From a checkpoint of a small transformer trained on Wikipedia.
Size: 15 layers, width 448, 7 heads of 64, 44.8M parameters.
Architecture: LayerNorm before each block, learned positions, biases on query, key and value, tied embeddings.
Training: a variant of Muon for these matrices, 586M tokens, 8947 steps.
Each number is 200 + 30 x the weight over its row's rms, rounded and kept within 0 to 999. Layers, rows and columns count from 0. The size before them is the row's rms in percent of the matrix's.

# layer 6 MLP gate, 1472x448, rms 0.126, rows 405-424, columns 168-223
106,234,133,154,156,196,160,291,202,233,225,281,216,224,184,178,221,187,215,239,201,209,206,156,210,184,191,177,230,190,220,277,208,173,175,215,228,206,176,149,187,198,214,186,166,249,183,215,238,218,164,196,175,187,192,199,101
106,189,212,165,217,221,170,201,259,228,187,230,228,208,236,151,199,176,208,191,231,218,241,179,227,122,140,159,233,153,139,176,220,214,183,188,218,184,204,237,226,229,212,195,203,171,196,199,230,200,203,143,184,185,207,223,171
102,229,197,197,139,210,174,175,198,197,218,173,245,207,205,204,197,218,201,199,177,173,168,254,204,194,219,213,187,181,203,200,248,199,257,222,184,204,199,238,181,201,258,195,230,197,183,190,200,228,190,183,207,183,208,192,188
107,185,166,191,147,201,164,230,179,218,183,170,181,184,156,156,212,222,218,164,202,245,222,227,202,206,220,175,248,199,131,262,167,211,200,220,200,227,165,200,222,223,220,219,202,247,190,207,193,221,171,156,221,116,203,212,178
096,173,253,212,212,172,195,213,204,250,198,265,195,187,214,226,203,142,212,183,200,248,154,176,231,196,287,139,225,191,217,223,231,187,193,228,219,150,226,262,200,245,195,195,151,119,207,169,205,237,172,216,186,158,176,211,244
099,208,194,220,179,185,206,216,214,256,200,202,158,192,185,122,223,196,249,210,186,210,205,165,188,136,231,186,121,203,163,166,257,188,168,219,241,188,203,190,222,238,167,173,184,186,200,207,231,213,190,190,178,210,222,251,161
097,215,222,149,173,134,192,217,191,168,207,173,240,244,228,213,238,178,179,208,216,187,263,201,219,265,212,231,207,195,155,206,237,145,253,206,161,151,174,238,171,176,189,177,220,185,197,208,178,253,202,284,151,203,180,161,287
105,169,224,197,163,185,257,250,200,164,231,205,195,186,187,147,159,172,204,227,229,155,223,187,161,145,243,214,202,226,151,191,229,144,270,201,123,221,210,185,213,222,176,247,228,185,240,141,215,138,191,228,148,209,224,200,169
095,195,218,185,182,214,155,233,153,256,167,207,242,236,184,239,206,233,181,209,175,203,156,156,207,233,225,216,171,182,184,282,226,169,195,144,193,231,152,235,196,150,191,195,226,167,238,243,208,246,174,214,173,186,176,223,223
096,182,210,196,216,182,195,210,238,184,206,201,185,200,118,206,252,189,180,204,184,216,196,161,187,209,238,165,147,214,152,180,185,209,191,180,187,208,201,224,180,237,177,210,210,199,181,195,231,223,200,183,158,224,158,242,204
093,189,165,199,184,112,237,212,194,193,156,205,223,215,253,209,197,187,207,216,194,243,174,241,187,207,253,204,150,242,201,243,186,220,204,132,203,199,155,211,173,239,175,170,240,196,193,185,175,164,190,129,203,182,201,217,241
098,176,184,166,129,195,170,207,239,193,256,152,160,226,181,221,218,228,193,175,213,194,212,199,238,172,167,177,233,192,235,216,200,208,170,148,204,215,157,204,174,227,172,198,187,161,247,244,222,180,225,181,187,193,161,174,233
097,208,187,245,224,172,228,197,180,193,210,231,213,228,239,230,246,206,229,201,166,172,241,189,226,229,206,201,239,205,191,208,228,135,183,150,241,194,162,221,209,272,206,184,194,216,208,179,245,154,192,201,183,189,219,262,180
098,192,216,201,204,240,201,234,239,209,197,185,175,156,201,183,222,213,246,247,213,163,178,195,186,153,202,162,159,217,220,170,165,199,211,188,211,192,186,163,192,178,225,189,197,206,269,207,193,248,241,155,212,192,266,188,205
092,190,236,155,224,251,168,233,204,199,277,203,238,132,215,185,219,189,221,233,242,186,170,225,191,203,201,167,210,230,211,239,173,254,213,177,232,190,175,162,184,180,201,218,215,196,205,134,181,178,158,202,204,219,127,176,161
102,179,188,207,205,201,187,226,235,237,263,241,209,218,160,225,232,157,224,212,198,204,183,183,229,206,213,243,217,207,173,223,262,201,236,253,203,160,204,220,182,186,174,223,224,214,236,198,161,177,206,200,184,134,209,208,171
105,202,193,213,242,210,261,208,200,272,171,259,224,207,228,193,222,237,195,303,184,182,195,218,211,193,156,211,209,213,208,241,217,149,239,208,244,194,172,193,175,177,137,181,183,152,203,227,251,189,159,214,198,204,226,182,196
101,194,199,178,190,177,182,230,194,188,253,243,197,163,251,197,187,234,212,212,198,191,206,197,189,214,197,186,240,163,175,175,232,166,227,151,192,154,219,151,156,216,215,199,205,145,203,205,156,198,244,183,190,231,170,212,188
102,218,211,202,186,177,188,197,145,217,205,241,207,178,230,192,160,232,210,226,213,271,102,138,211,233,215,142,213,156,252,207,151,205,224,196,191,170,168,179,170,165,214,207,194,208,217,191,210,193,208,165,153,156,188,265,184
101,243,232,225,218,199,182,179,204,199,230,201,150,219,185,217,187,195,165,143,199,138,275,194,208,153,211,171,192,226,216,202,181,184,190,226,183,208,198,228,147,191,152,200,212,143,231,223,218,194,236,165,211,204,151,185,126
# layer 6 MLP up, 1472x448, rms 0.131, rows 405-423, columns 168-223
112,219,200,205,209,182,141,174,204,193,222,185,176,232,139,237,193,200,226,229,190,230,233,186,216,203,229,185,191,257,219,234,196,206,119,183,234,190,231,199,194,234,229,193,163,237,160,136,219,218,191,223,183,226,209,190,163
104,217,189,221,193,147,228,167,213,263,180,125,249,260,223,222,175,249,232,205,256,162,213,178,161,167,202,184,193,247,191,193,170,225,192,233,240,191,245,245,210,227,226,165,183,249,201,233,251,184,170,222,210,215,181,170,188
111,157,209,214,235,203,231,178,170,202,198,131,151,211,187,222,178,261,224,201,223,179,227,189,166,212,147,192,198,227,210,171,153,205,238,216,174,245,198,187,220,185,162,197,251,205,241,143,175,171,197,200,184,201,177,237,210
102,171,196,179,213,198,205,204,171,184,204,172,175,170,246,227,149,166,191,222,233,214,157,257,220,188,110,201,191,206,194,170,153,187,213,229,193,198,227,227,192,244,197,216,196,223,207,254,206,243,157,204,185,202,190,207,209
090,199,207,183,198,173,244,265,230,189,158,185,180,156,189,261,197,188,220,206,192,165,214,223,219,191,212,204,228,211,222,209,123,209,166,165,235,217,187,229,232,171,198,218,209,201,184,159,157,211,190,179,218,173,221,213,203
095,182,242,210,216,220,223,179,200,225,216,147,226,218,201,239,181,208,165,209,248,288,139,202,186,191,224,174,242,162,153,200,177,193,189,203,194,226,205,140,152,234,190,209,167,271,240,175,216,158,164,207,195,202,218,196,159
095,212,191,232,176,178,172,192,188,264,233,216,180,197,193,177,225,189,221,148,228,217,148,229,189,226,227,214,194,184,159,159,197,239,247,246,220,175,214,219,229,213,207,241,194,144,193,165,206,194,164,210,277,198,240,205,209
109,233,250,187,195,224,213,229,166,199,200,208,228,182,240,261,173,246,201,204,165,225,183,215,241,217,201,198,170,194,178,244,163,218,193,224,202,213,174,208,256,184,217,143,168,180,173,185,242,230,210,183,199,140,164,186,213
092,199,188,196,181,280,203,180,185,194,200,177,225,172,188,236,226,191,202,211,198,238,153,163,186,224,193,203,208,205,201,254,195,189,186,166,191,171,154,201,186,182,235,193,238,157,215,186,258,169,159,228,238,231,197,217,234
098,212,183,144,199,229,193,217,224,191,193,176,187,205,223,149,181,154,229,192,217,218,196,177,180,194,227,226,196,191,195,149,224,271,212,196,239,237,213,215,191,211,207,166,192,197,262,160,199,247,231,200,131,258,151,205,245
089,181,209,195,185,262,166,187,213,227,200,242,174,189,195,177,203,176,184,217,201,154,264,218,176,220,177,204,216,226,181,227,226,217,216,253,170,146,191,211,211,258,226,154,163,288,239,173,248,241,239,147,208,184,205,205,129
091,207,130,224,148,210,207,249,185,211,208,171,213,195,165,174,201,195,155,207,156,206,244,188,253,212,189,198,197,187,207,190,188,178,208,196,168,258,182,138,235,217,214,187,164,230,140,193,200,209,175,190,158,219,224,192,207
101,131,202,217,144,153,165,204,272,225,202,190,126,201,179,183,238,191,191,242,205,252,217,230,206,197,245,210,167,179,176,214,248,207,213,217,186,207,214,194,158,215,237,217,180,157,212,183,149,190,163,161,154,224,216,193,173
098,206,177,199,209,172,202,167,161,216,186,239,219,225,228,218,194,212,193,166,202,199,216,215,212,209,222,230,250,194,207,212,221,151,173,222,200,162,249,234,246,185,219,190,224,197,114,206,218,196,147,202,184,212,123,182,180
092,173,153,169,134,172,167,146,174,260,210,205,232,224,241,235,210,200,190,154,199,170,175,156,146,198,230,130,197,198,156,205,191,218,220,166,186,169,207,261,184,222,230,211,183,184,247,219,218,255,198,196,184,172,210,238,225
106,204,221,248,178,192,216,205,207,196,269,217,249,155,192,243,193,229,196,179,180,209,178,205,161,209,187,276,205,259,205,205,132,237,198,184,189,215,201,159,233,193,205,190,143,146,213,230,200,166,208,228,172,225,172,209,186
101,201,251,215,158,229,196,144,223,242,196,191,271,178,223,224,206,203,219,180,200,192,183,241,141,220,211,166,217,176,209,217,174,202,237,223,246,216,199,181,212,196,222,162,178,228,189,208,197,239,234,139,196,255,208,208,266
103,215,175,192,178,179,215,182,197,204,152,260,161,216,180,229,262,172,261,182,175,227,254,179,129,176,217,208,247,287,216,221,215,192,171,196,240,188,192,217,180,202,172,172,192,257,169,217,205,148,165,188,172,194,202,218,169
105,167,158,201,166,116,164,196,217,195,260,163,217,174,140,225,181,170,215,166,194,200,271,214,162,206,119,223,233,167,215,178,237,203,177,204,196,252,167,214,175,155,163,220,148,181,231,200,182,230,180,199,210,206,209,151,199
# layer 6 MLP down (transposed), 1472x448, rms 0.113, rows 405-423, columns 168-223
106,211,222,239,188,159,228,218,250,287,199,173,186,233,232,155,223,179,192,191,164,144,207,188,197,222,182,213,192,234,207,175,205,192,247,186,152,205,257,208,187,148,91,199,173,162,212,199,171,180,211,181,240,135,167,218,197
102,200,201,253,167,181,138,211,236,227,196,190,205,206,205,228,238,208,186,227,216,241,265,198,161,174,198,155,209,161,172,196,181,221,218,182,236,210,150,253,244,257,171,171,248,215,211,194,189,232,143,157,225,196,180,178,136
105,202,178,261,223,196,179,242,187,212,180,197,175,185,171,195,198,188,219,236,178,158,185,251,244,225,205,172,159,235,197,170,213,182,195,184,116,183,204,193,119,143,151,230,209,161,202,191,174,226,236,237,214,206,218,230,168
103,247,213,204,199,197,195,199,222,214,258,165,155,211,291,187,205,227,246,179,184,183,200,137,217,240,185,229,175,169,186,216,197,262,185,205,199,176,163,213,227,261,203,194,178,189,206,172,202,276,205,209,207,185,234,243,233
096,228,186,258,251,227,276,158,222,181,216,211,189,227,186,214,211,251,181,214,180,165,277,224,164,174,211,202,237,221,162,194,144,236,258,234,191,144,208,218,239,156,207,196,236,219,135,189,206,143,168,154,175,178,225,183,189
103,209,198,227,202,217,178,189,200,229,212,223,252,119,200,211,243,235,280,244,178,220,207,240,236,255,241,190,222,166,197,204,234,188,228,202,231,166,203,202,192,189,273,195,243,214,200,197,192,254,166,156,228,201,214,182,173
094,218,185,184,200,189,188,221,180,211,175,164,239,205,194,207,231,166,200,224,172,222,187,204,192,193,219,233,163,201,206,223,170,190,249,163,203,192,205,200,179,250,207,161,161,189,236,241,138,179,183,247,234,189,194,214,211
104,213,205,165,204,179,168,194,208,149,169,254,255,205,200,219,209,234,153,188,209,205,233,188,190,231,219,209,236,173,154,169,170,204,196,212,182,221,236,238,194,207,230,199,212,206,232,210,176,251,195,198,182,207,161,167,152
100,217,192,201,227,222,166,155,194,205,175,189,232,203,196,206,236,174,143,158,238,213,124,169,183,251,136,178,254,218,206,220,211,146,198,168,183,233,157,202,186,159,222,241,283,157,212,209,186,205,110,198,219,212,183,184,220
100,243,226,188,161,198,149,243,184,184,231,171,195,157,191,254,171,231,210,233,163,183,132,285,205,172,235,245,173,220,186,191,247,206,152,173,204,230,199,182,224,193,244,227,212,217,231,193,175,130,198,175,191,179,247,209,225
092,203,200,196,183,185,174,191,222,234,215,187,189,232,199,211,247,229,199,167,202,201,248,194,251,212,190,160,228,235,202,183,202,118,231,290,177,207,167,188,220,226,163,218,232,207,183,194,227,218,147,267,184,160,154,229,169
097,190,240,172,175,180,177,136,229,151,217,126,176,236,174,217,178,159,210,238,201,168,229,178,155,268,208,202,178,259,199,121,233,185,217,202,190,176,229,238,136,147,166,208,167,173,208,190,183,169,238,231,206,218,223,181,245
095,206,198,190,227,168,233,192,244,206,251,234,251,205,273,186,221,215,223,163,195,244,227,187,203,190,198,190,237,229,163,201,194,201,151,159,194,171,197,206,216,167,211,169,168,232,261,206,210,216,284,222,251,166,187,200,201
102,223,202,206,210,202,221,160,143,195,206,193,201,174,204,272,210,200,204,159,184,163,189,194,163,220,199,189,198,148,177,252,242,183,208,163,229,136,209,208,138,226,185,174,197,196,181,196,162,211,226,259,179,169,184,215,241
090,259,187,173,187,147,192,247,254,180,232,205,201,225,165,218,202,200,238,219,202,235,207,214,217,242,206,202,174,275,225,173,200,185,250,217,216,227,163,202,224,183,207,223,217,180,202,242,204,195,182,185,251,222,184,202,131
102,231,247,207,176,211,235,200,230,186,203,229,193,202,238,220,173,244,208,196,102,157,185,142,172,205,215,188,183,204,184,183,249,242,185,185,210,159,195,208,212,154,222,170,158,170,178,194,235,155,184,212,190,210,215,240,247
104,214,139,183,245,215,173,181,182,169,231,213,162,206,201,176,196,259,219,237,212,206,202,177,161,151,200,234,204,200,179,178,215,198,209,197,157,226,162,242,202,202,201,281,204,237,134,193,228,212,174,184,165,192,174,151,188
103,206,190,206,160,201,164,176,259,266,202,161,183,236,220,183,150,210,206,225,180,238,156,213,216,251,180,204,213,155,196,148,235,193,186,220,223,172,215,170,239,174,180,251,251,204,228,176,244,170,208,157,195,202,242,213,193
100,181,168,204,247,171,168,186,179,187,246,141,225,197,220,191,194,174,253,215,217,174,153,208,214,214,224,238,187,210,216,251,209,180,180,225,199,148,212,195,238,294,184,147,230,193,205,214,163,197,179,187,167,211,135,234,251